{
  "norm": "rmsnorm",
  "norm_eps": 1e-05,
  "rope_fraction": 0.25,
  "tie_word_embeddings": false,
  "optimizer": "muon_variant",
  "lr_mult_down": 0.7,
  "lr_head": 0.00807,
  "warmup_steps": 0,
  "max_seq_len": 512,
  "doc_mask": true,
  "max_steps": 6657
}
Each number is 50 + 12 x the weight over the matrix's rms, rounded and kept within 0 to 99. Layers, rows and columns count from 0.

# gate: layer 7 MLP gate, 1344x512, rms 0.12, rows 236-270, columns 320-383
# up: layer 7 MLP up, 1344x512, rms 0.13, rows 236-270, columns 320-383
# down: layer 7 MLP down (transposed), 1344x512, rms 0.0532, rows 236-270, columns 320-383
gate236:37 70 52 58 55 44 50 64 38 61 54 31 43 54 23 57 46 39 60 57 57 50 54 48 47 52 49 46 60 44 48 51 60 69 61 62 65 49 53 39 25 42 63 57 46 34 32 60 31 69 57 23 46 44 19 32 40 48 57 58 67 53 63 34
up236:60 45 33 42 44 53 57 53 35 37 28 40 65 36 34 44 54 64 65 62 44 33 30 65 48 54 48 53 37 58 60 53 37 70 50 60 34 32 61 32 45 52 61 43 57 36 50 43 53 54 50 47 39 73 49 55 45 55 56 55 74 57 57 49
down236:38 52 45 60 53 58 46 48 50 53 67 48 61 54 80 57 46 59 59 59 53 62 54 63 57 45 45 53 68 52 50 37 31 44 31 56 50 47 36 52 41 71 55 54 66 58 64 28 40 31 35 41 54 29 80 37 42 59 82 31 77 39 31 51
gate237:52 27 43 59 60 35 41 33 54 61 61 32 67 27 41 53 51 55 57 40 26 60 43 64 57 47 44 45 50 40 64 53 53 65 63 40 30 61 58 51 38 52 44 62 51 50 54 56 49 57 58 52 43 46 49 56 57 58 63 55 45 30 51 49
up237:44 37 58 63 64 34 46 59 70 45 53 34 52 58 57 28 47 56 63 35 64 51 38 48 53 55 50 47 42 17 53 62 35 48 48 58 39 58 34 30 49 52 58 45 52 68 65 35 26 37 79 69 41 47 52 70 43 47 60 46 39 39 43 32
down237:57 47 50 49 37 35 62 48 48 57 54 40 38 29 57 41 57 62 32 43 39 50 49 54 55 54 47 40 65 59 57 55 47 64 54 47 42 55 25 41 41 49 40 34 38 27 52 66 67 39 61 64 47 57 65 46 68 68 40 27 49 63 38 43
gate238:49 52 47 58 61 39 47 45 48 54 32 43 43 64 54 44 62 56 45 60 48 52 61 35 37 33 38 63 54 57 36 50 45 53 58 32 56 37 62 56 47 41 40 44 40 33 61 69 34 46 58 51 37 62 44 63 62 31 55 56 58 62 59 25
up238:54 44 34 56 18 46 31 44 53 39 57 47 43 28 51 67 45 32 57 52 36 56 60 70 64 59 59 46 69 43 66 34 45 43 58 43 28 51 44 47 57 45 47 79 59 50 37 36 60 44 57 43 61 57 56 43 63 60 40 50 24 50 46 47
down238:60 45 57 41 63 33 44 59 61 56 39 67 49 52 46 55 56 68 45 55 59 45 59 52 32 57 49 45 61 43 50 58 44 39 60 50 51 33 45 52 32 47 38 28 27 41 38 69 43 64 60 74 63 58 29 41 75 52 51 55 37 47 32 43
gate239:58 59 56 70 52 68 37 42 52 63 76 64 58 58 62 59 67 58 30 29 41 53 53 61 48 35 74 61 43 57 37 48 48 56 49 37 57 46 53 38 48 47 45 56 56 49 41 52 56 83 64 58 55 74 57 50 56 43 64 64 33 16 46 34
up239:42 53 35 38 29 57 69 78 39 45 29 52 57 45 59 47 51 47 47 55 65 35 58 58 61 75 31 55 71 68 54 66 57 46 58 40 40 37 48 66 51 60 34 82 47 40 50 62 42 38 49 53 57 25 44 43 46 62 54 46 63 27 51 57
down239:38 51 49 40 45 56 51 27 45 44 49 43 49 62 40 34 50 56 19 34 32 45 56 69 61 48 70 49 61 51 42 37 34 57 36 61 60 44 62 45 70 31 47 43 50 70 45 70 60 53 56 44 63 54 58 20 49 20 63 45 53 62 48 47
gate240:37 17 63 30 66 48 55 35 48 49 71 50 36 67 66 41 44 47 45 62 44 53 58 46 71 49 36 31 46 50 42 46 40 57 38 50 27 52 56 28 36 44 58 32 40 41 38 34 41 38 56 49 30 79 60 58 58 43 71 56 38 33 52 67
up240:64 65 46 57 51 46 54 70 31 52 31 38 48 72 35 54 43 56 54 38 75 35 43 41 28 65 60 71 37 44 63 54 73 52 40 61 54 56 08 62 32 55 49 68 46 55 45 70 60 63 42 44 56 52 53 48 31 62 59 39 53 46 55 33
down240:57 49 60 39 29 47 64 39 70 58 52 55 46 67 65 47 33 55 11 41 61 35 52 43 36 52 48 26 45 49 40 46 49 68 56 72 70 49 36 57 46 61 52 48 54 38 43 67 44 60 51 44 32 67 40 57 51 54 47 62 22 69 55 43
gate241:55 75 30 49 41 38 53 43 41 40 44 57 58 43 58 30 44 80 33 19 68 45 62 40 51 46 36 51 54 63 44 56 71 39 76 46 37 53 81 68 51 52 55 64 58 44 45 74 57 57 58 41 37 49 60 56 44 59 42 60 20 59 45 63
up241:47 36 38 57 71 46 68 68 50 39 49 54 64 52 58 45 38 75 51 56 51 42 37 53 45 33 56 54 61 50 52 55 39 57 47 51 56 41 56 41 30 31 48 44 33 43 45 43 29 47 34 48 53 55 48 60 59 58 43 70 43 32 64 31
down241:45 44 59 34 44 34 43 32 32 39 24 45 39 35 52 64 55 65 59 58 39 55 51 57 63 39 26 41 32 24 47 43 33 57 52 40 52 47 53 46 38 46 65 45 47 29 58 48 42 47 60 46 51 49 46 44 52 32 53 60 51 70 61 39
gate242:46 52 66 31 66 44 44 46 58 54 43 44 45 61 53 61 38 65 51 59 74 56 47 56 52 45 49 52 41 43 64 79 62 53 55 47 66 43 65 49 42 39 46 80 52 62 33 66 53 57 35 38 56 62 68 46 72 72 50 40 54 50 34 60
up242:51 18 41 48 57 42 45 49 68 53 30 69 45 54 48 55 43 50 46 43 66 54 36 49 43 60 43 62 68 55 43 54 54 29 55 46 58 50 33 51 43 39 52 65 32 38 26 56 44 61 46 44 32 56 48 56 33 48 49 68 30 52 69 63
down242:60 72 43 49 58 62 40 52 64 45 40 50 40 43 44 57 59 36 58 53 29 40 38 40 70 33 65 51 36 61 48 52 72 53 63 40 44 40 58 30 53 55 55 33 50 62 56 26 59 30 71 44 46 73 65 48 62 65 32 53 50 66 43 68
gate243:49 55 66 62 60 96 51 62 35 41 59 55 57 34 55 42 48 54 35 28 61 58 35 50 36 51 52 42 77 48 67 51 40 43 46 60 57 35 45 58 30 37 58 67 43 69 44 40 54 70 66 46 59 44 43 64 36 33 67 58 34 37 28 41
up243:57 50 49 64 53 41 34 37 59 42 52 54 58 70 67 34 52 33 28 50 45 47 33 54 43 37 34 45 46 45 32 26 62 29 71 38 27 59 48 24 40 39 39 22 55 61 62 57 41 60 28 56 53 67 49 68 49 43 69 59 56 34 41 63
down243:45 51 30 48 49 52 62 33 46 38 54 34 24 56 44 45 51 49 53 55 54 44 57 83 37 75 39 41 45 49 48 67 61 46 64 52 28 25 43 47 41 54 46 43 51 33 41 55 37 71 49 44 47 69 55 48 51 48 64 78 43 58 78 36
gate244:40 42 39 63 66 43 66 22 52 49 42 34 72 58 47 48 45 44 31 67 59 51 45 64 30 43 55 40 56 51 35 34 45 33 53 49 57 43 39 69 47 60 65 54 42 63 66 63 58 48 55 48 68 53 35 51 60 50 69 52 54 55 55 41
up244:47 50 66 47 43 58 43 41 57 54 34 48 51 56 51 71 37 50 45 75 42 47 42 58 46 58 44 44 81 44 55 40 52 59 49 41 46 50 53 45 35 30 63 43 58 46 42 54 90 37 28 36 34 58 52 60 53 46 37 28 62 67 63 48
down244:44 28 58 31 40 50 40 58 59 33 37 72 40 38 66 29 38 43 59 46 50 46 32 57 48 46 47 39 49 44 35 46 70 55 39 52 54 42 72 55 39 47 67 51 60 36 56 42 53 70 54 45 57 47 34 46 39 33 46 50 78 60 67 55
gate245:74 76 33 48 48 61 56 64 59 43 44 40 67 52 59 72 37 57 48 71 66 50 55 49 67 56 45 63 48 60 44 55 39 41 42 42 63 61 41 72 56 52 53 38 46 50 64 49 66 46 52 54 47 54 43 47 35 65 55 53 65 63 74 46
up245:48 38 28 51 53 47 43 31 45 57 41 47 41 50 73 62 51 42 64 57 43 49 60 73 64 47 42 59 63 32 32 48 60 57 45 65 50 66 48 51 56 18 49 51 67 62 42 45 62 33 47 67 34 51 41 45 45 51 25 32 62 63 38 60
down245:55 61 39 52 55 64 63 48 62 71 49 24 27 53 29 55 54 50 39 56 59 51 44 69 49 58 63 60 66 46 39 52 43 53 41 59 50 55 46 36 54 40 45 51 58 50 36 53 28 63 65 60 56 61 22 64 39 58 67 56 42 74 43 56
gate246:51 51 53 56 51 32 59 42 70 54 38 45 26 81 53 26 52 56 39 56 43 29 54 25 43 62 54 60 58 45 46 52 39 30 74 58 58 50 31 38 65 50 60 78 42 60 47 69 35 62 45 57 43 44 34 31 39 61 63 39 37 49 45 69
up246:49 69 70 59 35 38 56 40 56 53 49 56 41 75 51 40 43 34 52 40 31 78 77 43 42 44 52 32 84 53 83 47 50 39 63 48 30 39 78 42 65 74 62 58 38 37 51 62 35 44 53 38 71 53 35 52 44 49 49 60 65 35 35 46
down246:35 71 45 45 55 55 62 39 51 42 57 43 58 37 73 47 17 33 40 62 53 63 72 48 57 62 53 33 49 47 76 46 43 64 65 49 46 68 54 57 55 38 42 60 55 52 50 66 35 41 55 67 49 37 53 56 60 67 69 34 35 42 47 61
gate247:60 48 46 57 35 54 46 58 50 31 52 62 51 55 54 66 55 68 48 28 70 61 49 48 41 41 42 54 51 32 52 32 38 61 73 53 44 58 34 32 51 56 58 38 40 51 46 57 23 39 56 38 28 59 22 51 58 49 46 26 41 59 36 44
up247:43 60 50 37 38 53 56 45 47 47 47 56 63 57 50 59 55 34 38 53 74 38 24 45 45 39 50 38 48 59 50 33 61 66 57 56 57 53 64 63 48 56 58 26 72 69 54 58 23 55 48 71 35 36 33 38 56 73 67 58 50 54 55 61
down247:60 39 43 36 50 37 45 56 61 66 61 59 60 52 80 58 40 49 55 49 53 51 54 78 52 42 43 43 50 57 34 55 46 67 64 41 42 72 42 29 45 67 55 31 71 41 44 26 49 59 52 67 53 53 23 50 43 38 63 55 52 49 45 43
gate248:48 46 45 64 66 59 58 40 41 50 56 68 56 54 46 72 48 52 56 59 49 56 40 69 56 64 52 36 52 39 56 47 39 35 45 60 47 74 44 41 40 59 46 51 63 42 52 45 57 35 48 35 55 33 44 49 56 42 61 41 55 59 89 33
up248:58 60 64 43 36 53 57 54 50 36 44 56 52 67 38 61 69 43 52 52 43 49 46 45 61 47 40 49 52 46 36 59 54 64 57 41 35 67 55 50 58 28 51 32 46 58 43 67 49 40 64 45 60 49 32 45 60 51 56 49 52 58 28 62
down248:59 36 55 50 32 63 54 62 51 53 53 52 41 40 54 63 51 41 38 48 45 58 52 55 61 56 49 46 48 35 52 53 58 49 45 53 33 40 44 51 62 46 46 57 60 51 60 49 47 52 55 47 46 43 50 34 55 50 41 57 53 45 56 40
gate249:50 60 30 29 57 60 29 65 59 82 42 43 68 61 52 51 49 34 66 51 35 56 59 43 59 66 43 42 73 47 33 27 32 52 75 43 53 69 36 33 48 48 59 48 61 62 63 41 53 46 58 27 48 58 69 65 51 32 60 45 22 33 39 50
up249:56 65 40 42 57 51 48 47 69 52 58 35 76 53 49 66 66 33 52 52 44 40 51 36 50 61 61 48 46 38 37 39 48 69 52 39 40 52 63 48 54 55 31 51 53 53 60 42 42 55 60 50 64 41 60 48 49 41 43 45 44 65 46 59
down249:51 62 61 39 53 38 42 57 35 51 36 56 65 41 47 49 43 50 37 67 58 49 47 40 42 39 41 41 35 60 62 45 57 37 42 34 46 54 61 66 49 49 55 52 52 36 53 49 40 54 60 47 31 34 51 40 50 66 40 32 45 37 69 31
gate250:44 46 41 50 37 42 27 69 47 44 65 53 50 59 35 48 56 41 61 61 44 43 64 29 46 43 38 18 21 54 37 41 33 37 59 48 36 46 51 58 53 54 51 52 56 52 58 41 46 43 33 67 72 55 36 55 54 34 36 73 79 39 54 45
up250:60 54 35 53 57 62 50 30 58 70 47 38 53 38 45 64 52 41 39 65 54 49 41 68 49 48 62 44 39 57 47 35 62 61 42 60 75 55 20 59 53 32 36 57 61 60 35 75 50 52 43 45 54 48 50 52 60 50 63 58 44 42 67 56
down250:55 41 55 65 54 62 64 34 39 68 49 52 62 40 42 63 55 57 59 47 50 53 44 55 35 43 36 63 56 64 66 46 44 45 46 44 58 75 44 51 35 28 43 45 41 49 48 56 72 56 89 56 34 65 70 40 57 52 46 54 40 66 20 50
gate251:35 55 68 49 41 64 45 44 43 42 58 46 54 74 41 43 40 39 56 58 71 51 51 59 51 51 57 59 54 59 60 39 49 40 17 39 43 38 46 33 35 27 70 54 39 40 45 45 51 55 48 36 61 64 54 64 60 37 38 68 52 41 65 32
up251:69 53 51 29 39 54 42 52 38 71 54 54 47 54 59 30 60 54 67 39 39 38 46 67 43 32 55 52 55 42 57 48 44 56 52 60 59 47 81 54 40 37 40 54 62 42 58 59 47 34 45 54 53 46 60 57 53 60 40 42 40 49 72 36
down251:41 58 54 46 66 60 51 52 62 61 59 28 45 40 72 74 56 55 54 43 44 58 40 76 50 37 58 41 42 50 62 71 47 29 59 40 58 53 51 34 43 47 62 54 55 56 61 36 59 56 76 35 48 47 66 42 53 44 39 56 49 20 44 55
gate252:52 35 56 57 61 42 53 45 43 35 60 51 35 62 47 53 59 39 50 73 56 34 59 61 41 47 56 55 52 53 68 55 60 53 50 52 53 45 40 33 57 68 71 42 38 36 49 34 36 48 51 54 52 68 69 26 54 39 35 46 55 52 54 41
up252:48 57 35 44 55 49 40 77 60 59 46 53 42 48 35 53 27 47 51 39 51 55 48 52 65 54 39 53 32 67 50 56 54 70 41 63 47 30 43 75 48 37 44 45 38 54 45 33 52 48 43 38 66 36 34 54 30 63 51 63 25 50 26 61
down252:71 51 50 64 36 57 47 65 57 40 50 61 36 46 46 63 34 54 57 49 45 46 51 38 58 40 36 34 57 46 51 78 32 57 48 55 76 62 39 42 47 33 48 50 67 44 47 69 50 43 41 53 56 67 63 71 16 47 39 57 68 50 54 42
gate253:55 44 45 36 44 49 62 41 54 43 36 67 54 45 61 59 49 28 63 23 48 40 49 49 36 72 28 61 52 38 51 61 53 64 51 49 48 23 61 62 44 26 45 43 62 35 41 48 40 45 67 56 52 60 61 64 39 37 46 50 40 38 73 81
up253:61 78 38 53 62 53 33 87 47 42 55 49 47 61 43 15 76 45 30 73 48 53 49 47 64 31 47 61 62 60 67 57 54 44 53 34 63 61 57 32 57 50 42 62 40 42 57 38 55 64 53 53 49 50 66 45 43 56 36 48 53 52 45 50
down253:32 40 53 65 44 51 30 57 36 33 33 37 44 58 48 50 49 41 41 32 61 73 69 51 62 39 55 75 46 38 45 47 47 37 45 63 37 48 43 61 48 47 45 55 26 61 40 41 56 67 56 62 37 40 36 57 55 66 39 56 39 36 57 54
gate254:66 61 40 47 49 86 38 49 56 44 39 33 35 35 36 45 64 42 38 40 63 45 39 59 64 49 51 66 21 59 52 42 69 37 52 43 56 69 60 40 31 63 40 64 37 40 44 44 67 55 30 41 56 74 49 59 54 49 37 64 45 46 49 65
up254:55 52 40 36 48 34 71 47 34 71 38 51 37 49 38 49 41 52 48 45 52 40 49 45 39 34 27 42 55 62 44 33 57 30 40 63 57 40 54 58 41 73 51 53 60 79 40 63 49 41 33 56 60 51 32 52 54 40 52 36 48 46 53 42
down254:48 75 44 32 75 65 36 59 63 55 41 39 39 33 50 48 59 55 36 48 46 38 53 71 61 34 54 58 52 45 56 46 56 45 42 32 53 55 64 35 29 51 37 42 35 34 50 51 49 49 38 52 39 60 52 52 53 35 47 28 48 67 41 40
gate255:29 35 57 37 46 43 60 57 51 49 36 50 43 48 54 50 47 53 49 57 50 45 49 60 59 44 50 52 54 49 67 59 41 49 51 46 50 59 63 41 55 51 56 57 44 62 43 50 56 47 49 45 49 45 56 41 48 51 42 42 59 47 45 57
up255:51 28 63 43 51 54 39 40 35 40 50 48 35 49 44 43 52 49 46 36 46 44 42 49 52 45 46 52 63 55 42 43 50 29 46 39 50 46 54 48 50 40 56 51 45 47 52 52 58 61 52 52 47 45 54 55 55 47 30 45 43 55 52 47
down255:42 51 46 47 28 43 41 60 52 47 39 54 46 42 74 56 41 53 51 76 55 53 38 62 57 46 56 43 55 58 68 74 53 64 65 50 52 75 48 56 60 40 55 50 39 54 53 36 63 54 41 36 61 40 61 53 31 38 52 45 46 58 30 51
gate256:36 28 41 56 57 30 34 45 61 66 69 29 66 59 24 50 61 55 75 43 54 32 41 63 50 51 57 25 46 38 41 35 76 53 39 51 43 46 54 44 58 44 53 61 32 58 54 85 58 67 33 33 57 55 52 49 53 67 50 42 49 72 55 38
up256:52 42 34 47 27 62 52 60 57 50 47 45 27 49 60 59 60 30 61 46 66 51 44 56 39 27 43 48 76 44 44 38 40 70 41 74 41 69 23 64 40 38 40 30 28 46 30 60 43 58 66 55 40 54 45 51 37 36 44 33 64 44 49 59
down256:38 53 36 47 31 52 38 37 35 60 65 33 63 46 48 55 57 60 46 42 67 53 52 62 41 51 48 48 61 45 69 29 24 61 31 55 44 65 48 38 32 30 26 63 69 38 57 31 51 28 70 58 52 52 53 73 35 26 41 56 50 68 44 60
gate257:47 52 44 42 82 52 59 67 46 82 74 28 43 56 52 48 20 50 50 44 52 74 27 34 54 40 66 60 65 49 32 50 67 39 29 51 45 45 39 59 46 39 42 64 37 26 41 63 41 57 52 56 49 66 73 41 36 34 28 44 17 61 67 55
up257:48 69 35 45 54 53 32 45 24 55 53 58 50 17 30 23 42 56 46 62 38 40 73 57 81 35 61 45 58 46 54 49 43 59 46 51 46 47 68 49 54 54 39 76 33 66 56 63 50 45 42 52 64 40 26 48 63 69 54 45 59 37 72 45
down257:30 41 48 55 50 51 54 45 37 52 22 67 39 36 40 22 39 49 35 55 63 46 32 54 51 47 47 68 59 53 37 63 47 71 54 56 41 44 67 37 39 44 54 38 31 57 60 62 38 51 40 46 48 60 48 54 45 54 44 42 46 56 40 91
gate258:62 48 50 58 29 66 44 37 60 52 70 64 51 63 43 73 55 45 53 45 38 36 82 68 54 49 37 70 66 56 39 67 47 46 51 48 47 54 55 63 26 50 39 62 42 50 58 45 33 45 57 64 37 55 35 69 46 60 54 39 70 52 69 59
up258:43 35 51 84 27 67 51 49 40 63 71 46 50 59 42 51 54 58 56 43 61 51 44 30 37 81 41 60 57 56 44 54 51 64 47 63 46 27 43 45 55 36 59 37 72 53 40 47 76 50 52 49 57 47 41 44 46 44 59 41 48 39 44 59
down258:60 66 51 46 41 31 59 36 33 61 57 52 23 47 44 54 64 62 45 59 76 48 69 63 54 50 47 48 41 49 40 48 37 47 55 43 54 36 50 60 46 46 48 55 62 52 60 22 47 54 60 66 76 46 29 51 51 65 45 72 35 38 41 63
gate259:48 60 48 41 76 61 43 58 58 66 44 37 42 46 54 41 46 58 55 47 55 49 49 53 49 25 37 32 55 59 47 61 49 56 62 43 40 52 40 58 58 47 63 36 57 51 36 42 54 41 74 31 57 49 48 48 44 30 52 65 35 60 58 68
up259:61 46 32 48 30 41 42 47 63 48 54 47 55 41 32 71 46 34 70 51 43 40 45 30 66 40 43 67 55 53 21 44 46 53 63 55 50 58 43 49 58 52 39 51 45 36 43 55 54 53 34 65 58 20 47 42 21 65 52 35 51 74 47 44
down259:50 43 77 64 63 45 46 76 51 57 61 58 54 48 38 39 39 48 32 60 34 42 45 20 40 59 34 56 65 59 35 43 43 37 62 49 40 48 67 34 66 46 46 50 58 58 63 44 56 52 44 45 50 47 47 32 44 37 30 43 51 41 41 66
gate260:73 50 70 47 69 53 42 42 55 55 55 42 66 49 40 43 54 53 71 55 59 41 53 75 66 59 43 58 50 49 50 44 47 54 61 47 43 36 58 39 38 45 59 37 33 56 52 51 48 51 58 47 35 56 55 56 49 38 56 45 46 65 53 59
up260:33 62 55 46 57 32 33 59 36 51 53 40 64 33 47 26 36 73 49 41 36 26 42 11 35 49 38 42 65 64 43 57 52 50 55 45 54 61 58 57 68 56 51 55 52 78 48 38 44 59 49 46 54 51 56 39 40 47 38 55 42 39 60 44
down260:58 60 23 41 37 57 55 43 50 61 45 63 60 61 47 50 59 69 56 43 44 41 56 45 50 55 68 74 41 45 43 69 55 34 54 26 52 54 45 33 33 45 69 42 55 48 40 59 52 46 49 38 57 49 47 59 61 40 50 41 41 47 46 49
gate261:46 58 44 50 34 61 48 59 52 61 56 36 34 55 66 60 53 58 44 44 55 50 36 38 54 49 34 59 63 61 47 43 60 50 67 40 55 48 63 38 44 56 38 47 44 58 46 31 44 55 40 40 55 49 51 56 75 35 52 52 67 47 48 63
up261:67 54 47 57 64 46 79 24 47 54 62 61 55 58 45 49 56 46 51 60 38 52 63 58 41 46 34 38 39 52 64 33 50 52 44 62 34 58 50 55 55 70 57 42 49 48 39 73 37 51 44 51 51 59 52 39 32 52 51 50 34 51 53 49
down261:50 56 66 44 39 48 39 63 55 43 29 37 45 50 47 44 41 76 45 31 52 52 28 60 81 54 57 66 41 58 52 57 59 39 39 36 62 59 42 52 30 42 41 57 68 64 41 49 59 57 65 41 55 46 72 71 38 53 44 52 57 41 58 57
gate262:51 58 24 43 64 66 37 53 45 49 59 56 37 60 58 62 47 46 57 36 55 43 59 52 58 23 43 47 70 45 44 50 53 53 50 62 55 48 46 37 45 73 51 54 43 56 52 55 40 45 51 39 23 65 68 64 55 70 44 49 40 62 45 47
up262:62 35 70 40 60 58 61 46 70 47 50 57 63 46 62 52 48 54 43 46 59 22 46 43 45 26 63 43 44 60 49 47 64 36 48 56 43 44 38 55 53 44 50 51 63 72 59 55 55 29 77 41 59 64 55 29 57 31 24 57 39 53 52 49
down262:53 44 55 51 63 47 54 43 36 53 46 59 50 55 46 48 40 68 44 38 83 70 62 36 48 38 46 50 52 53 38 58 39 50 43 32 68 52 52 39 28 47 42 42 35 65 85 49 52 45 44 35 52 54 57 57 54 64 52 51 43 46 57 50
gate263:47 56 64 56 53 48 59 46 59 53 64 34 46 61 57 51 73 39 80 45 43 67 74 40 40 59 44 63 50 37 54 47 52 66 53 59 53 57 37 60 71 48 50 67 52 46 45 60 59 41 60 37 48 46 54 46 64 24 51 43 77 55 37 61
up263:45 51 48 60 68 33 38 42 66 58 38 53 58 30 35 43 37 47 44 56 36 56 51 41 48 63 56 67 45 50 63 37 66 82 82 64 63 42 43 46 39 72 57 39 73 69 43 57 36 49 39 47 49 51 54 85 52 26 35 59 76 55 23 37
down263:45 52 37 74 52 54 54 50 72 61 47 41 30 36 17 43 39 55 58 54 24 46 42 51 22 53 43 70 39 60 59 98 52 51 53 63 56 53 55 70 55 51 46 63 47 62 29 50 39 61 32 57 54 43 54 76 64 48 53 49 78 30 31 39
gate264:65 50 55 40 55 34 54 66 43 55 28 59 60 51 82 83 45 51 46 69 40 37 51 65 54 60 45 56 27 37 32 36 47 38 54 48 43 35 49 55 34 74 39 55 59 63 45 55 62 56 14 46 55 80 45 39 35 44 54 41 58 41 82 55
up264:49 19 42 44 46 42 32 36 50 46 66 55 64 62 44 37 39 52 53 60 44 70 70 26 70 47 50 42 51 53 63 42 44 56 46 65 22 44 65 53 37 12 57 28 52 56 48 27 42 53 54 48 56 54 49 55 51 36 31 52 54 51 40 57
down264:67 49 48 77 55 19 61 60 40 57 64 64 86 50 44 43 53 49 61 52 66 31 58 61 71 53 43 62 30 54 41 60 44 25 53 70 45 53 63 58 67 42 68 37 50 56 45 70 44 48 57 40 75 44 64 58 43 46 50 55 46 51 54 48
gate265:42 36 59 46 56 50 51 29 67 49 50 51 54 69 26 49 56 71 59 48 33 31 64 22 44 36 58 37 49 54 64 50 56 71 33 39 51 15 42 31 64 59 24 53 43 42 33 54 32 61 50 48 47 53 32 53 37 48 33 31 23 50 47 40
up265:40 44 63 43 48 64 55 55 52 62 78 40 54 74 48 58 54 58 43 44 50 31 40 49 57 56 57 59 38 47 49 63 30 43 48 39 51 56 63 40 45 39 58 57 51 45 49 63 46 41 48 46 58 43 65 44 42 32 40 48 61 32 67 68
down265:60 62 58 36 55 54 43 51 50 47 47 44 51 39 34 41 28 55 56 50 58 48 71 49 52 56 64 33 30 45 56 54 59 55 47 48 54 43 48 65 48 41 40 58 66 50 31 65 72 54 50 30 54 35 63 54 46 37 25 66 51 72 67 66
gate266:36 50 34 57 57 63 58 44 42 64 57 47 34 53 35 26 62 37 68 34 59 33 48 52 50 70 60 31 69 45 64 59 50 70 52 74 70 35 41 52 59 37 51 46 53 48 40 43 48 62 15 59 56 43 59 43 49 36 45 57 11 28 43 60
up266:57 47 34 65 65 41 51 61 67 50 45 59 73 57 66 38 36 36 54 40 34 66 31 58 27 61 59 50 68 52 49 37 22 44 41 36 35 40 42 51 51 44 38 62 49 41 63 51 24 70 62 47 46 77 61 50 50 47 50 52 46 50 41 44
down266:66 41 61 37 45 68 59 62 47 33 64 58 49 48 44 51 56 43 51 74 59 48 39 64 48 43 44 54 43 75 54 53 68 65 39 61 47 41 75 53 42 65 44 46 58 55 60 65 58 59 45 46 52 60 36 48 50 44 49 46 61 58 52 43
gate267:31 26 44 48 58 53 38 17 45 59 52 56 61 52 60 33 56 55 68 49 61 50 63 64 42 49 35 49 56 37 35 42 62 52 62 45 25 43 48 37 46 78 68 59 24 45 50 70 55 69 62 46 30 53 34 70 38 31 72 47 46 35 60 58
up267:43 71 56 36 58 43 58 42 42 68 41 62 49 66 69 55 45 48 47 50 44 43 38 43 74 58 57 66 61 39 49 70 55 48 15 30 50 35 63 45 77 49 72 58 52 45 60 57 47 63 55 57 71 45 46 78 42 63 34 39 52 59 39 42
down267:34 41 64 28 62 47 55 43 63 46 42 25 61 34 75 67 51 66 47 48 40 52 48 50 34 37 69 58 39 69 54 41 49 51 78 45 43 49 63 60 47 55 48 53 63 58 48 39 46 53 44 66 39 48 83 60 44 48 55 41 47 59 57 55
gate268:42 38 55 77 47 44 44 39 57 56 65 42 43 73 48 46 62 53 58 47 46 38 39 67 62 65 64 49 54 40 21 66 28 67 19 36 61 39 50 55 69 61 38 46 61 68 54 58 44 50 62 39 48 48 49 58 26 50 44 42 41 28 20 70
up268:54 51 69 52 39 22 36 33 65 30 53 81 35 63 37 49 51 61 56 57 54 49 40 45 68 52 54 43 54 46 41 60 47 66 31 46 38 47 32 73 42 76 43 48 54 59 43 62 57 54 68 58 63 28 64 49 73 55 65 49 55 53 53 47
down268:70 34 65 49 46 30 70 53 42 41 70 46 47 74 56 49 46 59 40 51 41 41 49 48 55 52 35 72 56 49 37 25 51 54 41 32 44 32 68 38 26 46 51 25 34 71 38 56 38 52 74 45 55 36 60 63 68 23 68 46 63 77 52 44
gate269:59 31 58 56 56 42 45 41 32 62 52 46 49 42 28 42 60 50 56 65 43 50 58 52 47 54 42 60 81 55 68 71 45 44 57 57 36 29 59 52 59 40 41 53 61 52 51 48 47 57 44 56 36 51 56 55 55 31 49 44 51 47 56 60
up269:68 37 39 47 44 42 58 44 49 52 58 61 37 43 42 55 54 53 39 50 52 58 27 51 47 39 47 53 42 57 37 34 40 57 40 53 39 70 55 56 32 46 51 52 31 50 57 58 24 41 51 60 44 24 64 30 36 65 59 52 44 51 62 44
down269:52 26 64 28 50 56 49 40 58 72 59 37 36 39 60 40 40 51 50 39 51 55 42 46 76 45 48 51 51 44 39 60 45 36 35 46 53 48 34 32 55 53 69 70 62 43 74 45 44 41 43 65 52 34 70 49 35 43 60 63 76 41 52 49
gate270:69 72 18 51 46 64 50 52 37 67 43 66 63 69 50 60 49 53 48 41 41 50 60 55 46 46 53 39 55 50 52 45 38 45 27 53 65 61 45 56 57 73 63 59 72 45 69 29 41 78 74 47 66 50 50 69 40 34 48 50 45 46 47 49
up270:48 44 56 45 48 48 46 53 44 64 58 43 39 49 73 56 57 68 40 59 57 35 51 49 45 77 34 79 61 59 45 43 51 37 39 65 65 40 66 56 71 56 45 65 61 37 62 58 59 38 52 35 29 55 59 51 45 39 56 43 57 38 61 69
down270:54 59 35 52 54 41 61 57 57 75 45 48 58 35 57 49 26 59 35 37 71 55 39 56 60 76 55 45 29 35 65 64 53 70 38 52 41 50 69 49 55 75 49 58 63 45 84 67 46 40 38 43 50 34 57 65 42 33 31 47 39 56 51 47